Weights of a small GPT-style language model, trained from scratch on English Wikipedia.
Size: width 128, MLP 320 SwiGLU, vocabulary 8192.
Each number is 128 + 32 x the weight over its row's rms, rounded and kept within 0 to 255. Layers, rows and columns count from 0. The size above them is the row's rms in percent of the matrix's.

# layer 10 MLP up, 320x128, rms 0.176, rows 156-176, columns 64-127
size [ 99  91 103  99 110  96 100  96  92 106  93 101  91 102  90  99  97 100 111 103  98]
[[124 128  83 127 115  99  40  91 179 132 103 120 166 101 100 135 192 136 158 119 121 152  64 135 117 145  81  82 148 153 114 131 160 161 140  89 163  80 215 152 178 100 113 145 155 147 139  43 133 141 148 139 152 176 139  76 132 138 121 136 115 111 108 145]
 [121 115 200 110  82 125  77 100 153 102 116 144 126 115 139  96 131 110 151 118  99 176 125 127  96  71 162 191  78  97 146  99 125 134 117 101 143 167 143  35 116  63 155 101 159 107  89 122 125 158 122 119 166 148 154 142  89 128 107  66  79 107 147 168]
 [113 123 141  92  82 106 152  91 112 147  55 185 108 140 120 121 173 104 149 136 126 135 102  68 170 134 153 109 112 127 151 115 101  78 104 162 142 200 157 140 131 154 116  77 108 146 149 170 149 104  70 171 115 196 138 110 102 163 148 115 152  75 155  97]
 [210  98 120 143 142 101  89 134 137 134 144 106 125 103 171 145 118 124 146 132 131 119 103 130 133 166 103  98 188 171 116 103 102 108 159 153 112 150 142 148 167 199 147 103  65  86 115  85  85 110 107 136 140 160 152 173  90  97  79  92 164  48 153  63]
 [140 114 138  71  83 109 160  73  91 191 130 107  81  73  68  80 143 161  77 126 136 129 148 107 147 130  71 137 105 158 125  93 104 176 154 152 113 150 140 170 113 156 181 142  95 111  71 135  64  74 100 138  83 118 162 133 176  93 116 151 124 144 147 139]
 [140 175 108 145 104  52 152 176 164 151  97 134 131  96  81  96 100 170 162 148  81 127 128  64 104 159 134 155 140 106 186 109 111 138 137 133 158  98  67 164 127 190  94 138 152 110  91 154 103 127 174 130 101 145 113  96 100 126  75 105 125 183 119 160]
 [120 146 157 146 114 138 113 107 127  65 129  93  87 161 135 116 118 180 150 114 104 125 123 137 136 157 144 143 137 168 124 183  87 116 122 139 164  90 173  96 188 102 115 179 148 181  55  60 122 162  98 148 182  31  94 134 172 133 169 137 175 111 157 109]
 [142 126 151 167 113 152 102  84 140 162 136 114 119 133 118 172 118 173 166  82 143  88 110  93  99 177 126 195 133 110 164 131  83  77 127 148 134 136 120 117 170 111 154 131 157 180 111  84 182 159 106 149 111 157 143 130 175 162  74  78 128 112 134  95]
 [100 116 107 132 140 131 131  80 117 129 138  79  83 110 169 149 136 131 115  84  88  53 150 143 101 163 101 158 177 124  87  94 126 148 157 134  77 124 196 117 117  88  78 169  80 165 152 107 162 109 162 147 144 137 116 207 170 178  84 131 145  80  76 124]
 [148  99 108  64 151 135 147  92 107 144 121 130 147 120 127 101 148 164 118 146 128 132 130 165 125  95  80 154 130 135 174 108 161 133 110 152 140 167 201 197 141 193  68 171 117 130 131 127 157 219 176 126 144 159 142 125 143 144 122 162 160  99 102 180]
 [162 103 120  87 113 121 120 155 107  99 139 156 156 129 126 131 198 150 160 124 127 139 164 138 130 143 110 190  49 136 152  94 129 142  82 153 146  90 126 144 141 140 102 140 116 214  98 100 154 113 101 133 122  73 118 145 131 126 160 126 144 122 160  95]
 [128 124  99  92  97 170 123 157 104 139 103  92 111 114 116 103 180 120 194 106 126  73  93 111 139 112 149 163  99 160 139  80  79 137 133 144 140 108 170 193 127 183  90 105  81 162 114 135 128 124 144 148  99 110 159 197 155 130  80  77 103  83 133 120]
 [185 142 153 149 144  61 199 208 100  88 116 133  83 113 102 113 119 144  95 159 153 139 142 142 135 127 130 167 167 140 125 105 136  89 110  92 104 107 120 116 137 140 110 159 197 138  65  63 134 127 146 155 114 143 108 143 131 153 132 132 126 175 136 187]
 [112  79 123  75 149  88 224 127 108 202 147 137  83 161  91 139 125 154 170  78 145 116 170 136 122 112 188 124 136  80 141 113 114  97 117 171  96 106 127 167  64  83  71 109 126 119 140 105  60 107 166 165 142 148 144 153 156 147  93 116 129  89  57 132]
 [146 109 127  98 120  90 140 115 104 161 143 229 100  72  93  93  89  86 159 146 151  95  90 156 146  91  53 161 115 161 125 180 113 109 100 112 131 101 153 110 158 102  81 111 200 134 163 129 122 136 146 143  57 129 110  86  68 136 124 122 116  89 203 126]
 [132  82 125 138 139 102 124 125 119 114 108 155 131 149 181 139 155 155 144 135 133 111 103 116 130 174 125 140 148  61 150 156 155 123 112  95 101 147 132 111 151 143  45 133 103 174  68 127 129 139 153 137 135  94 123 213 118 136 163 103 187 110 163  72]
 [172 125 139 109 109 106 135 144 183 110 120 138 170 155  76 135  89 156 118  84 151 111 112 194 142 128 128 115 143 164 143 119 130 154  97 146 169 165 138  81  49 156 107 186  72  63 175 148  82 177 139 132  81  91 132  82 104  95  35 130 110 152 124 120]
 [137 126  72 126 148 180 152  58 183 142  97 156 168 101 180 173  85 158 164  82 205 162 120 152 104 133 151  91 115 132  87 194 148 140 146 120 100 139 148 135 153  90 132 113 145 127  78 110 134  81  78 153 138 118 163 166 143  80 140 136  83 154 114 117]
 [181 159 138 167 128 127  70  78 111 155 101  70 164  82 173 100 130 102 143 136 137 107 121 112  98 122 147 101 127 113 102 130  82 159 222 108 196 133 104 111 137 116 157 152  78 123 148 153 170 140  74 111 167 135 189 147 175 147 136 120 134 127 127  92]
 [129 117  71  82 115  41 124 124 134 165  85 160 199 157 124  90 133 166 125 111  81 130 138 143 108 175  37 144 136 119 120 175  96 154 167  65 126 137 151 116 113 107 135  80  75 139 110 143 115  96 160 132 126  97 198 123 124 111 157  82 102 183 123 134]
 [108 123 132 141 150 156 147 128 165  63 167 151 154 167  85 103 150  55 114  99 109 133 156 117 171 104 113 123  76 106 131 160 127  71  83 162 180 100 136 181 118 129 133  82 143 143 107 136 150  82 135 153 194 126 133 134 131 145 152  95 142 183 138 167]]